{
  "activation": "gelu",
  "rope_base": 10000.0,
  "rope_fraction": 0.25,
  "attn_scale": 0.0884,
  "parallel_block": true,
  "init_std_down": 0.0017,
  "weight_decay": 0.13,
  "seq_len": 1024,
  "doc_mask": true
}
Each number is 500 + 50 x the weight over its row's rms, rounded and kept within 0 to 999. Layers, rows and columns count from 0. Numbers have three digits each. The size before them is the row's rms in percent of the matrix's.

# layer 6 MLP down, 768x4608, rms 0.0256, rows 579-675, columns 0-143
097:448401463548464455452536570530489441518491541513502544417469484517479632495468602413548529421454509394501440532516518508535508504442463512577553466550451581434539481458485439508435524504452437556455498478481479465555484487472505555511525463457445536504554437410469577483463577539565457458464540542485423494557435562543528537518527541616467337457498472499500542446607508647432564447448521515461488528517531544498482511530475439447538
101:423464408537592501446571482468434439401505506522570537509463593536460534434506481349553447556495484433462453481470464462573643502537526484556514539458518507609506577380437509531457527483504516557513619422444555466537593437441555456391491539476501459477529495528520508505497525554417573514511541497476436415568625480553454526477537539441479460476467540484427554449628528524481556459537528445537482553434531496457611477534409494551574
102:580513522474499525477549553463476530441506531456602547546598574439547465415585528465493590467558546534496476421448505529629522514486468442551488546606496576395526480482559560534514489506499474574559455555561559560524420484402491538545553483543425528542523582526464555414465484550404457524548485481454503520498536443491470487479422531474441499511565556584393506471502487531413494475614507476559511456504438515479468483528395440479545
100:515485455494493518468519513584518476481499633495508532499536469496500461498525484537577540416397558486469394411540551501540517477475387572486459551569400577414512488528490410546548571525481461631503511479410489417503568458416469541530464474471488399540373379483349529490518535457477441525543498541465506515498437502461564487401510515521575530462522510587561565526491488606520419548490483498437469451522463425534543467465524551507487
097:572474528540502451574506404485565463543512539459526426503496481429558524504468425508551491515524502516466510576538501431510424464461521434509456634478445497486531503436518432496467490538419496450502470448506475492414562542493527480465538539398505491544445563477449443518408516359539448344578578485547562424496510514537475465589479479504434511428442510420499488529493528594567584548552531432467538431447538477472537578471533441422541
156:590488504548480597486496405474469539483438514525529448532561590482471507461452446439601501523499526502433543447476590536441450465482462521441530498534526507476491479432378496495530533494511569518458513526477575510535419521540511496473494516712455467553464471465486486483521516456482471472449425406531502509573515467596394498473365448534548508499565555541533470515631551543511482523527435463506622504547477454532608412465560532434484
099:551524530497536502493581509528394537506521453462530505526540542521461487567517534458496474575421526498489569488503462527490486538483433539441508482491503414453510548485480531514579538453528604433510546390603536575599536508444514479456447466485573551482521471575467469528486486541407570516468434532534509480375518549467586570548536463550540549531458568489479484397524490410565448466518554571510515515455507485517504564493512500442480
100:501512452509538551484502494471413525542469512510410364569439495549510497522440433575444495524483533440488579519529527508508473462511539486513443372373497490565588379484478512487580412501554527467545483436419498493630552592531441499484526489464594483484445414574523525488474493488524586524458529497369466500495449553551511462575613483517503613530547494501557474502508504477494459574482518487477551563562548444519509585573422494484482
101:510484455486544489517578437456555614549453439549541500381469584465531464534493512514598407580458454484477573503482500565382496528492574606448548468360437524482504619563527526571473522487523501479365526470464539451475490508472481426488505516512537445445429499423441526472526434559397504566484462530534586472482448462505503497455391435451538560537406536418496468517444474415473433563597509442550493466481505507504427409435494443517450
101:545601567485443476522551546471534462483493486493522491558502463458533511492509524585449537498496602442551415532535525443503400493466458466547563582457474457628547443586447376508469597378504431521561440448470479460516488521540479486491516514500433524569573528455507509567483523394430589484553511469466541576509512529446531461523504589521530462518403516568433490457435518513569601506469485505514426511439489381488485422539458407438498
100:536466537622513507406596486512530485484555507564511456619440419445503410570513541576629495468534497511521531516479520486634546375449446489542547529466493521471518535435441514532516517583382478474560509479476481588444517546486468469546462505531439495490500496452555512509511547578518435467499531436506497414562496431522433392491562516553539520500512479483466454532481528598495434553382523458539558421463511443484577495378490549597584
102:487498501539523512472459479496446523541560468491608504574564550609487559555464567621469533413492467536444535425518528448504535477486440502546532531477472505400507595506526506518496566529553449526499548535450502513571527554529462575487495496487507434502489462507428441542532591592467458446469424500538493538499410513519470509486508468477467490490535561534459530495472516538560507427537392497446456544479426480489463397532422470486510
100:476499565579482605615555416466528591570434557621457479509534488520560579492506460433503485501472413444437475472362588543544444505527575507479575489477488494441569526534426440456473464438462384565516444478572556466476461512544475570534558482432527509430512442515520440557578573498505495516555419492410536456509574474542502447470409493545414407599521515478500537578506459422575517435638529408490461554476538535515453480531493554521527
102:420402458555425513452534509515574561459444441560469516468543470432530533472430478499578418507481538475538566479442520426528510471437539473462469528404487434632520508547472420537494534491337618500563517502483539484417488509412537530620512488453512438486475501463445507516431463477500557494520495527525550490513477524398519462491499457533481589472521489561512589540484543558459472494484535489492507418427572557473481440501478553553512
099:533522451518413481549511554545635415471574502518437542484532506552512535477505449568506446509459522424454540550439510543545546520576462487512566510500470466482478555442497514500426572449509534470521553457491479451508495473488583463448534488541484524466387477550477509517520501584539549534504472645473500440534511397494447475537563601538447525522478510505617540475532510524495556528500539529483452492480492493429540528511560544553513
103:483496547590486545489465474506432438453474486504551601495550562464555451513556467358491399618497440441481517555561468615507520482539515572425482451415479515479462517548436491505535506510577567516377472443441409460491498550407516461482504647463518602527461577492562491396377484455533467602585565433533547562498512490519506521495617419495450584535504519465547483520519443579489505460609517503538471446497519448579534428526428391542489
103:399521518465553535510473477487455525506529505444527381490471552518560474408486506481490524406510580538542478518529538514527437570409430498463534558474588575491403513551445568496457473493544532557511512507556524443529555497468571498535487496502476531504463522450432479473473544557477519486500509589517457549492530450414422532504581463484531434480482432511502453520470534454517599513495459525453467496521497516520506468502477487464589
103:620474431554496570532490454568477499498451484545542514593550494511473502341588426494448464426468502516480522431438518502501471531522486468520432582502518488505517538484501423494437420592421476466426466420560480489559392488489511419457471529501497611448471542473472422452385490437573381474487513466507478526489507460588591537515630505543474529531447442438498515395579420539515548561465585511451452585512529481500464577516517489477515
099:558483542427509468476430495535475485514523540528506497549480513551515514513490470432466469528569482421550409537433520467446503513497545489488486441579564499512457547553531625490569452494499491464527572426480553471479515494549452481481649582460520516472472541572514465566507461516470506599557473523431484449534473495451421545529520518483422468528568455451565531548558403446466461470461453566400494516559558474555521574565495474527491
100:473588448529542526568528467514502430477470517578535465557569522503492471488448514433419608499444553456474431516452443534504574463604556582480423614539484530476455536519591463511448486504555503477518509524477398551470522551522405638487494441422487508549473495503495549469491451495489454585547529526500422448457470563536502536484518406346473523430449481495576409482421549538588575494617483524520485495566556534524468411539495464467431
100:437589530518457547486456527410469606442447471425437477625509452499497474506526531628483395515610425483474492465502455515562510487524500574514526483434401498510490437583500515497537553521544426451544431549552532520543445437594580475521486444576454535644436504477568494473415545471488576647524459439512543585555477584496376467478549385451485587559524480500550490553428438466596548534457438506428482491401429457540441601458534457447511
096:510545527499477468542535486499619438441541542390508473473456433497410563536572491544484484558523558488483458537470458417475481504535473526458499529434416427475506482509529368528580494583545491499440417475388446481386471444498518541467516486456489481538490447482563518375462492468511542606435493532422499446464497504547480564478481469517484488452517444552492503375417439438515508533433520437470558475483536529393512503457564603496551
098:446471427492430509463417480455421448528503581572426380599538480441529496469551554500493556540367484472377483459506577417599631433562449457516481554493487485441454455478509495460498450502491574584444507512471559491512536572404460528513455525505561501532533509496430457575502455529518567592446483488587458469500450572500491479525352419561536509496526511447456439433552540467509479557599445481582471539467470635480519494542487484483459
093:486546526412450570443459415429432527553556477404471459555462442415516476534469584498513508613515508575535531507451488421509418575522457479468437494678583526554487508536508498469508508447574375378484515584477479490520494503453466494547571468444484493495604538543455575539558491532476525512525487398513631485454508509524431453485494497565560436495562444533474475537584483483485558423423576561433516554489510559561497456560498495551516
101:468525531481571389539555453469443443425508479509491484521522511510446451480496526516503476491519513452491468539389469480489584547535492571506539428584496523465500509461529427571513485464489529458474545499524573555520459477485443456466457549509507467494479563482469521559558495538393497460547517387522556560464508500479455494522444522487603450455522429452482600556535522397433460515546420579552524462480462496488470503549504484453458
097:460508527529490469477570470567484550535520403550552481532476450485522423581482438497530494457498596572382465519569579510478507450480455556447576436471519502489498481533492522514490549624536578508632522478467474461504625531577601475551474459471485476530621488456450562518517510467568455440490563516534531474468652565563511491477473521443587564525521567491470447468546402505540451491498455575497486473591520463481476512486534472510480
097:476584445575574411440510501485540642589586434450438624476531448486528425563547487424565427445486504468500392503423480525492448512516419495454578462581520390515503611443548503506513567461538487532413467561429431585483581445412459462481508487524498533498569557497472489428547540532493549468438484452560487595505529496440537486445554482465488543500478501414531514524466502443509379545469411496496447461381525536532520521540456552564456
105:427485471515475567542538452469507482546416490462436520442471531516568489516446476492512592482428500477467443488450510568451516404576581447501557514497416558470485514447578498540481474531477486455587478457512432559454537441542634510477585465481526459502388508466566485497561575488592465437585476565457577502534574453542495487454543537465444571437497460482526529494502471557521512449532548464520477513578579501593529577491582455532569
099:498502538434514522547475510518532525590492519502480413578452537479454464535465453538476475575467478571437445554493574485471486519447511444551480528471461543491468485440411515472459520505473527497475533403496484470583488432572568522488610542446585485402549426502532480500412513578397538441536529537457510577477475557538597370404418551455493484428482450545540555454505523486529557569473465531559470440514467499493461468555473515551557
100:433515475438530526482370447471554330460520580425527513429483425440558525597650466522584422401491548500592504550439510512431474477435523517501463459499509573450478434511543517521525582493586413514524530551430518547469455485514562463424465493522554462455493524491486520612513440404474435490575552465472526530547531504497500487520391547469500532534544506480540461495545606494518536475402571444504465438471493475536506513509436555500546
099:528437582562594621476521490596477467401409497585531455538518491468484484478404391530497428574556446523594493425498535584481625496427535446461459510447444464478402553568475540579569526558488541538458438469389479474447391545570545465487463520528536483629506526518491520475444425504460513484428561595538543551500526523511531455504467483518444543491496478493514448527511495570479434609509551490499599517452479533535431494519443529563442
095:520358536418352514505470584486455468510518562474566547566490553518624478493440497413454571383508508546487497579566492464544427502527577470543465472543394521519464488543493520572439495537459406422564587570653508516544502554539495545437506384457570473498460560520425473579536444483506433389527545568478625444567496512589585534493502476501472590575488487445654465466550484474426354409427547513437489509503579558531441456541570503477541
099:443444445533470486445503489506419422493467449515519557517545458517475585516501484569443522531538477386445488548467502636431462576479489430504510484511501448521449573499470499489556468486552567449489499566441481577513468411466564449440527503533515472516581443490501430567465452502428489576524486512528445644534508462513423640512489504399461457447511515430502485489479440503441485496474444532362462658371575519549462529406461492578438
103:503425466474499464593618414542522470476414561537494562494443433528467455546460567542541431539590512502399529495521601498509491578460508383540589535370492576569513525481536504443490527521513498514496498485599471458475489552506478454546494547439473433470593480514509474479474546506484558536450470573396510561425498483480548529512501447511442508563579515437530454528534492530641530539441524457521507407512515522503462433518573486561487
100:514543571490463516511429495542447471464526468474525498476579549531506438469566546485413551482466481531446519544549494472494559498497478556528470628619486540437503434453561433531518563513523537544458537514473337523532501448508460493488516439448543599519490449524500551608620525481448491604585497541487500516542463510487390528446425503496476459505504496488561583431559508417422538472448448493496505485551532489482448423390504528590614
096:462464418684502483494439435479516535463432501447572470555495552470458477342541563461544600419504500461642450523510461484498558458487432497470547503459500483471592463516437539519478441561458494525527520419578453424485491487493455590600468597498438536521446529430417428426452522520445473523607546582411421464533461552526603503539457460507494581428438443524525490553478560518578501532424454496541519559460492583430521481452477575520592
100:448449386482478487464530513558518529452461493538638526439470505493487527435440428458402476559558534617546539563515512568586485423410531422483495498487501495501520477562460530485465497522398434512524546449461481475497502435523459482380579515431494541579417584460567535469465541427516470473497529520495434585496580539506520473517546524556552517589487493462495480548466459460548451556339475501547449502531496514456533544466459440524512
098:455523526460518496508584584540531450548521537559545517511505527525458592522525579545564571509434483533500486590506535472580506564577485453355443483472596538535594494560514552498466492456514444531566529539507621427550550571477492505541414488527540527483483516453477539495477541560433458485479475447570504514570379470488566455509492434445525392549466509576540549493524492530461467497497499489516523539542558503429450503526532466491522
099:415559496400467473465482546504397562487491559522464509563507526420486556492518564443484503459545465467515489507521491471531476541532550512506516504378522538429522576492532486565468475501473490516602431481629498500505479515462444547620559490433486547458443503506478578495500514461469507537569433483410528482540488498460435553556451501467457429449367533540442530517509561415511540503557425499544525538521495409489375558527534430457463
155:618531528553524541516446445493471509492416474451468498488482548437502455476483523435563494493480497485572493481437538541478487423443533545432471431510530526468495416394433481462538494456525563535432436497429549525485556464522520458442469514673532477455463491442517476449457480520520458466526418444480499485495541491476469623451459459444564525513500543453487391501544576512445473504508434508434575489492458423501531446471487514440431
098:461492496589458468543483457479457444460498567496484553542528566516556535556546514424283399497385521517572420513451500450500485516526512473567479543475554473504428469537523485489509393485615551518538545502485530549560559560477425488497501443434476579418531558477477495457449488461418523481498526562468506509540393490548488567566483562626576373506467622411630533433544557534454515482486451610515495514559472458576483481516491508455553
098:500558471509457487454536527464488461406532514452470489509528421511477567581518532565566406561421496511505615486512477443535533442488578529487504532382599467448558409554410474460536484478526525515518530581465500505439512534496478455474523533593483427504493441464457503561486470561485600515453517505417418435496438419459445516546565467483622457463554536488538568517478444594468477436512469505385495388488499557640586493547435556613516
100:509431451520631479580503541616486522432561547500419403449495509442524449501540487528436507559429500537448475488417456489487555461480434489510502415490494508597456534524558469571453504518480503475485468520598520436678523523577534477422501566526549491516475492526554484504490533493549516459481447540422565543518551470504500477411493448409422406473621403507446443449439478538444417463532516459512438597565446452496347491559472510497492
102:487520573557501507516401416518490439567551542446462482470441395513475493462528448551506420460542654496419464505441535551559505455563510459423469480427430510497467504524449564523552446503519541437420419442565378495565505548474445476468507532505424471343442559534557582427442496440424558492523376499371491480524440558470553503537457568590476474508546563469617521582532511529641521495581474470464433451659524524497441491502579427337487
098:546469524527479579497402508470527551510375505482507542520580574540538534435503444445583495516553417523453520429486527450490456443532490528396551396636522485591480511448560584517466476544433512441510587575521434497502514482499500541530433480484551475540518541598433583472568488602456535454521538576520557451479476506554415533462459511492494516553457482577497444484546473472471518473526471588411477485483502495587523521522456527518587
101:523458519553586464498572395522472570407428475536547475480443515537525528480526469436487603561489476498553478568435468589509490515449505518481534504512527443451463452465489494541439454521513488599464548608457554493533494537538496560418502523496513649526416543487469467538569449473428513496542470492511506535597566537480495398526473362599477442526422452590493454536535476494449501501525563505552423535555563525471537466500520538549548
096:496494455485504430489483488514482376525519538426520531565583520548499498534568501384480506495514416467458450552387496552439481483599479462459452471449532549530564542479493453611558526474528489430358567506462554453407391525531450438507478430533578523550583460584453487508458384489512539454477407477492505528501469492482462490491569455480301532469363453448497448525604529432620497517624430451527473563472458509460535544454480395454469
101:576448470486448509457560515410507433538495570481515488508447515472499548496541542384522544492520530512440498414458490500532519480506502491486523516598515532576479486478561501488523511557543530459583451453588502442405446411507571613438514454553468478493551537452427560404535458509542410533474545473420530381513453514586433465415371487586478555447563520560362497491521523536543452562434476494556566517520533533444545500455458545559535
097:456530507549399593412539437536519575594361541542553486475489496366534546508523418538622471466502475489467571421517489522524504548554522500549501512608501504463602469443565547570466533529600450475518513580561363479478484502507500483429480452469449574485537559490502470478454446515538544509561402460491491445503499489461399511581482586540539511520503533489461488512637492498473588524569492447463440469624521526500534468425554422546510
100:433480496545536566585503450562444364420526394458455500489516407490591468523455533543495563471599515502535449481531638514622509516538528486474501550399485541440563449484461431480457461526438480579503554520491520431554437487429488485550533553559500478472393473499489593507419525418413546543516537491501530455494508486507479452523507521489477513510511492475424491395590544440490523418645464498526563511493525499494500554492585488448509
099:491397579387498539486482583419503507534462515500461475495502466533483472631552518441395571482406487565580579538482430509547543462484410583466521558568525456622503495527559570502502506467546506507499508474493372468541540519507506566520471414440468462607489515634455477470516519472507506535383490440587482519561539452470538527502483500406602431531519442545464420425489511548410484521360524462484444617494406456465439478510486517530501
100:516459486519494591621492494490530515467569507538537571546555462522537596426603486508396546556522541549462465562653502544397491502451548534451416579498473467553393457499449525520568473472618556386475419503498453581505492467462448537410546485526531411493478469476535494536438617419611461568566562522397492569460539563433435517412455505431462474495459483446432556494538600490495463598530529511476494562507515477599508551506505448457526
096:483510498453423566525534602510472515629468446495515511555481520406566543477479442582503476425509474506485570597517423482524391497488522617509478528555554558510507446496493552468479496516383451542475494454470532435466490431469436544528445491483482493526540597495563574478510541551442486495593505449511509440451468630432518493463537508456564530498454403522629530555490557431461570515478517489486431480557556554467456507509422358464517
101:533435480555487519474450365425482446586523525597480554442439488538490510462543408480492505511479480497453440550503501412473493493457501462594531525443524472444474511506423473489508451555471465505471561558468503591512563554529422560507522498457485526441469547528569485537549436475474465487460559543517417602453467412480505520467614419621612540556342532477459449472544463456499458473518464491453538453523471429520542532412509570481513
097:490571476480524574513487495569542507441530566465519502476483473514481522445512540555512553548484485427513408531545478494538493491455491586474549537485479525475600554473606453548464545408434513500526532409531477451548442503499564536469491473470494443460382543488571501499531464514452516546530415503516493470548605476388490512446554506525525450484419526534432500500481460447475619473545462544561426503578503494426537467501541493452544
102:571466605506521460536499562524509506476554382617496562486478544475498545495442498444503567491452484486471548507472475484424449517509452499444463535529564407447391516488562485502541456481493499488457590504493555515614541502557502502481422552493430520418486530641531430535470411462472484516459559529470538596467485541559507534500516472476418532529395529471585526503453582479497533489601539460466449493487501381504521513470513565521517
100:477563378515485502527441586506529474410522422451460522551453481462527485399513406531338446473473567531409471466513534524416550541391559479546464469505532529463446479603522410557445513551469529530421444415523476555468570395449541611525521486492508594522480477475597435510522566516468569513592403586468569455586587494591553539495575388521517578519502480489417466503481509496609494497445504476525431507534536446557560606408454565564505
100:488531612610561517476539557394478475521566499563460508400451390451427419593515525432452459530393512526496498573514439563533546449555484601530512502494516454570540453476548518462573531495455515511590492434573485507597561431456515525543568502526517636575483544507454436440529452498537546603449455559491447486561488470447454524534596445585495563451501468582554491635513474450459512494423496499508448492419426547441568523506570488501485
152:355475440493547419522514531504540515507545504531469520489449523514505476607525497652468460543452512454476486471543480450467545515488478451486465521482447507501509523566567539492430543541443398456565533478515434468518482487485475489539455526320506496500532477520459535550453504527552539506471554563508427480526477552509540491485616533464479411484483470454543553480409488529537496483461553513469399539474564567504444547524518462605550
096:455534468497475382505411431531486500503550536533478515412475564452579418621510489485544488441521452541511461568389509409499539482449471605525499480637452516574511531567501589501512550443527560451487541572570524417588499500513518561570527521536521515551489612545475493483473466461509491523523406536504499457534523533537497570438566428435531593501552436551457505472493514509475496471448573481501510539450470522536533503506458554512609
098:487444514483454506390472525412496513489492546577524463537489516510492564468480535462496501520519462414481465550440525596596568544405475524446512483406452408421488461512473558467456518559472585448471510508425577571444395457427432515495547577476515534554558512471549468465521548585584529490551569402523466424555467561510474475465455487548448511547521501526501581560515513456440609522563568535526410525577632498462495520432552497472524
097:577450550466475517505410473560490563496550539469482516532446603446486511511518578503535546570539532414457518490489490539529528496560541541537405391547456505532428471466460487476494479554462439539468446522598500536584566521519500525531502428462402418469532494500581554437527526456511610508562415480465483573504552544488491543549420529537441505479520411567544522451510513537553486386392432490492406536572485457558358497483436509507602
098:530587446498521564603563516490504439574507483399489439555582509524507472468482597550462472575567481611546524519534470410475512471500486533525572551562547466533490534512464486482485529499524457544479466548447500527444506507494512546547514496501470520486545571504490536485575434532507491508486535540525495447450514453411509605471461373497484413515486537503572537549486515502508495502477439505538454531492440533518513499554488467593430
098:456475429537572394492390460581531420489540533587491482443473551410442424496471488486450466501531515566552629496468535510620411527514473468431490443558464510482502473574474503534400486453485494534401437556564478473544420518433452596541537506523433442418435484474485505485379495503508509512431577517397549450457393504586533555514509358459438551446511505493521522518515500521503440575453497556488515511485520502450601541578454529438528
099:502403499461480614520521482473586518505478502499476531518533528446564477510473424479483517505445506429516423419591600471517501498503557494534455486526454539482427474467493551390493510473536581493582502499494403483462488505475510492476583391479507388505530448562554546522498516538537473504487526550534503527415413471515494539547474557436474528523497465530489536536480538508455498468402446447402452563570498499638538499440457477531415
099:443504396440553525520502496465487535478433532484546498550479521515498512540559517522599502606494589558527545513514545592504575539547508506488506539594446567591489497463432484579501503481590456466566516486451567437451570509619603542484524485463520505437431369417427449433424543386533399463466463497563407465532485473548548438553542536567484523464425563446491539467457508487530419575587426552524518519494496550538443485452520553606552
097:526468473514540426530466412543463497419494478466447494569479455453569514541489458543564373506520513528464562504550481582484477417529488529446529538526503578373471535524544483439543456482505498473640449489546473459479550498533499411517495492550589561546487516470382540596448430545517529478487528509467507394423448512513507532543453485536426446517530477427543536437440448519481464548505494500409546398480577473497431375529457479435449
097:510534539441493511439502454507377559529549553453577569471481535510546430499443483470524431402565496478501459605465523492586550482525498542469535497407561584504535525453458436467539519424407530478497464577520558485414561499515563499538416444459505467562508500519564506549537541487472415564396512496524420465515457516448541550536488516485513470577532516524494394471481525524619368493510486456490538529489518499472561533447486445509481
102:477513541595494472476431483490415519450558491487486593467537506480474511473422438450506474497551573537462575524508517436512491526530431517382502479436503541496491549558532614577538496523558503505340500530483439507651519481538504527487476587515586510475444540532521481551483522402468458556509562448555507484450539565523462597575436610521544533497555535558509532432528565509565470484458527496586548632532558523472468526434572461523428
099:414533551451485493482498616472581550455430536454479491556517568464496511486488515538456545527454556486467583511509474492464536483439541491454443411544497510543439522447537503515498443489541461546518466544502511464449408490440505586492438535480529567549532588503512540488419544589454572609487480488478476461532515504479573553511456485646519557568437525498540499439521517533382516492472449499459523535561552547652496542528498455639495
099:448476500532503556403470491512495578545503539454547432492589506455591528441514508386526543481489496484536545508526538427564525458509533440460496475520546597572460479539576504485504404445478595442471471565420466430549483570565442548520494493464580551496511437601601473501468533525559532464464548555415525521476625464519443489471525569446514515441520514543474472421521480490380515469499510456466572461487499495458552445570473452473504
098:521639457471409481422420471416451540488540472553608471450432517568555425412473529507508475495512577507502482538437508494419490496492560524548518447426453468444565512449548503487531492430365500452520559542441416574398404549486591498502485530468505585483457465509553560451494458493624480554613469515511439386441515532551543522585501492461475552440517476494446520582545527514523609469457430479548436512401426482499483452506469483568512
098:488507481539587479485414477555486576409494450454434591418513479423584493437555480494500463571508461499458471542564464511498499500414457542418373455499418509589458537593542567574498517514416469440455470409487529470558464492506506592507539543525443394447455417433505406564401601443503577534459481525574493540478535456565492522495492487394440470458543455531512433464509469527543464530362570341493564608526467516579473525546444471455605
100:523459481549556515543465511476518567509595475481512469587506521522502445443525430542507497543463527445429440449495496517425480457530478513475523472395502457557479547483543552476472481492496495540404524414443504599538544524514441568544441536507504524526461484533511522506494469526582531452515586462555498560616546569455530518572450490540584555499551530515520480513456540421394554508546432407462475439512483514380466435457484557418498
102:519462497448440559557395532522529515482488432450573530517478491475501564382494448460473496517505448518523472429473427603524532492555539400538466459468458431550565462413495508474524481558516458457428488478548448533567477459538571450536515490527492585438451539472488520468537506499477545465505520458422499558555511575516509463519520513510492589462492431484470538509618420580497529514498554484461519498540547471525400594438492486515458
096:471576421540466458584484635459518535458510519409501569494510564534471383448503541447468606492514580534532444442516480574466392504499464475500626430527488480499520470495553503494416511459549549598573562453541537431481502461513460418425465521450430624517512453510590488481479520518514447454494543523612579525506516488533475471478536483524532630484428428577533537585510505455499485522529501515463520498565551556410580538428512445515536
096:498528455486416517579508550479459537547515454527620419534577549503487516404509521465488520470467470449524453501455517526548516552524515527465461462441563505494525500487528324479447525451459565468510535514640475421531514496497380430501455584516617419501474483520471393451537513580520588450611499489521524493581553502545479488509492463521532409473453524455557532544606505466475454432464401500518425592512544504537517488478570428504624
100:458467450517511492531550541519561466511552463552540501493487421445529455561553556520595470599537491462585530485502437527573542507597450527434467482452549526488480577506531428491459526544647521598473448544468534490565420455486561468489470485595383547475442493442525507525548424462480545562483464575450480588562549465475571482535558484503446503564554362521476415510557455505434456424470538433622596496447447469579542520478514394547460
098:613495501500485485413666520454504532586452556435532540494399526532416440470490546596544548478548442471545457615404536481565437444466520465538534434506495522526543502466492515562593624524497503506485540488438460566518614513455506499471495532552502472551508444543471584518462524532467551444513454521490453489509515511570542506492464510483421568450440523510484518532418463454461544546483564518402534561543575500417511484464527561495436
103:525457432501496534527458445514479466451558448418538543492510532513457429401552510426491473463506453543494474483371461537515514543526526500501576449501647516441493482587529567491457594473504552569507452464484529495526516497498461497450503449488485518465576519613547499507593533545502406499494493542459463522476605476420447573537441502473496532548411445582525524490455654511512497501517517410549522470511475501442555445456610499482500
099:425543458547515424546476512428511508570521548523500494539591509519574523448478500472487522450432545503545484495497546542464512483548631479478522528540511596434465561462517446395462476542468528488409551628579503455490425442438348563519541453441533460393581475549511509497436513507563517493503580490526462576529509548487516497561532541502494457585516580478499491492513529544483474437554455503466469507517483593499499508478581524488494
103:503546514548504473522512479484459585530531511518553459526453442581448605590425413480454512528464551542462489519483510471546476533321571500490442465462500494526496567510538555521513519492499544507569517504575494497470629494491442515585530467538476521499462518485581542484482457485471494466479529581553464485432418550464565482496489536524601456487505495545512513512502607487519454512508491531488474494512448557461514447543491480445497
102:501585480444546553534557477557489476514528514473559431402492389538485571583516545496487426447428564569470449468577559504473463492472569527606499507491488553467585552407528557509481566488475575495480452544519641504492436557453416519591484547465534497518454533628402536391606486533377609536492521462541499480559523593471551556467403493510565483449521398463585465442573541473460448409473524462432451459485536492491447531546589473577435
102:551497439487492528482421524470410445550501441428473457572559497487508375479503451434415662416420465464454529545472427463502492454520563618353455459491522560545449545536479465472453449496461515470457506487423557438537562559531439543500486548475510560561517596568498484447541539520508455442523489506510513481492503536453534530439511434507462528581456495419563508493507501522416469433606433390491476577531439486464539501534498494401487
103:511523486529598457448542474520460452418492457438607517480529474479543464453488581532547517640502487471465505485498511435459485552470393514452508461524522503480475541443454507523394460483520548521395548445527606539463500429410544534508509572481481502521458509508493515551427566537493569461414524511494516456584446472551507587471444493593603502503531527486511399536536499563297522383504456477474568540481450537552488483526468478506472
098:524468551490563447519489595488598536521476456623533483519558557539464507517460606520425526469576540431472478450491459521384522462530530512471623466531542419466557485492548521486511456512529532436594448428469441446506477441439582430491520426510631497478508519563497486520605528497449502438490546583595494575375400445598613537578500545543483523576535537506404486437444449419461503506375430466501466482463431402529485445514642456464573
098:490484576454543443495506569547437564452525466464492496502523475473449586593451401488469497525526530471524485539454576507481479496461443437388467481418432524614440448507483551402439555503519568386501488516456469530472573486553582516565558498467535419522529569472538490468453527537574551465469501405517475516515536485501569398531513441474462465436500623527544528464446483434542427467462525558564494441566520461498467577452410544573554
100:621550526495465486604490453457534438493598424493559466462540410504531408422620472438447434560439472511431434448503471484429513489505512505505492518418438467578443518391589476486456541457573520525440414626672447429525462500521549508455561552521521426414503462482570489585535528504522526405514480438484479590535514533568481518471393496543503561558563554495487459461593521561557492555511501547548456462492488518478442470499635481383582
100:496452476411402494457579536534503476490439621480385410535445403508429499574472432553510497373537464547567509464517549507530495507507533513586501499427538598560470462496507514550576568531472453591546442606549628448559566507462494476524445431477456457510496407437511540541522479477446411491516457502465474458492511572486480524505402447491557527527521489567501548437462546507461401469516525466483415566512531497463535544461488436540443
140:654467522540518510486448482521530479529436486484492515502535547473512492437490580485509501481536545447498489505472524475481459487458546419478473504465577518531492455448503521464469477424582465584403458504500598566497500501472568451480483528693507509542502506476535466439394541487524495475486442415478461509506524465563545577515509461529438520596514596518498375525561519458566514559460433549456551467541470512533555567497512501464453
101:431571595571470479472389455484505498473535535490483502468471494517521456531490436480579616585544505522541558473440578479391510483422485508510419514472507494473417526546477477554514503491426503422494445474506447542518552514463480498457450525518538507561505555441430452500538556419577522457476470587424437415496464487528463459580541486513456522416535437415516539490514493485562478496544496536485464584419581577572630527410511485482545
099:523453552454410581473416550488467601591483550485545460488531614497546469487477484581482575523540457492569500535530521550490519516465516470577577485505501498495457476505517546473530442522516505503308561556459486530530515541498369628504497441512443545515579523545561429536455501490555474528476532531541527586489528484498470525505559534541522516510422529523539560459443467480415523482433533568522550559487463554502488525472527484481550
102:464545509463491539490491488562439432536527536506441506443647466608397554501580522540496559493525541481577560488526463453381452454487457424415565499556553527521528531568385617422537446472481458559482550427515430552399437466508455464437505504566468532499486474525557544442396429466510440513462415498628564558423453442416572476492395469493552520570489480540475512517478571616516527519382500525510518381503469447482551521452437426480351
100:579474459405420522473526450484464333546507577526529480564530519631468472493516499511521504556473448507490470541485456490527386492435556492543494532451529528568515372500443437468542544556558544463536476488520476445497604454536508505456527482529535439533461463452533474527460518500568431508513481552487534504441485508553428447422451569403385502447469526562524535551515474423556505592463386552507536518511490441503503426502497391524447
096:528545486500583428515622500555424482499534543502540449491456506528570513555476491518507530563506537516518500420530565490529474523525510486561618554452589495599483546534506522355510501467510453584476524451530552545486545460613495398484561588531471452552477478427462527447498565488628486444502496490472452478532558575554455417520571526352450438521526559513606553535509526561468442532462518481516533526503530455430485550552491466452451
098:554477505502444535433462438490442610549502558532446502511553450494518501532562508527408491568585481445451541406477495541583593509449529597432471579478419420548521448497498508442547507461506435453443439546507573501466486439475478523497495484474436478442506497553517562521593445590520496492527530436440477499501500429531480511460460397506555426540498507465531512543451534419561444463505438499584533493493537584536520614511584440561485
100:505508543490521466481444470447550588426416507524497531513499513475455485574461457516491571583484505447541523504526454598460473494492560520467520534529552448474416512462477522582518503566541524516541465494508536537517436448484505488495479549516481553550545532444552557465507498578570489547432502551458469561542475515520559515498519466537496594521379503570506506539487509479493468545465519539503507522461500464481520548454496488552562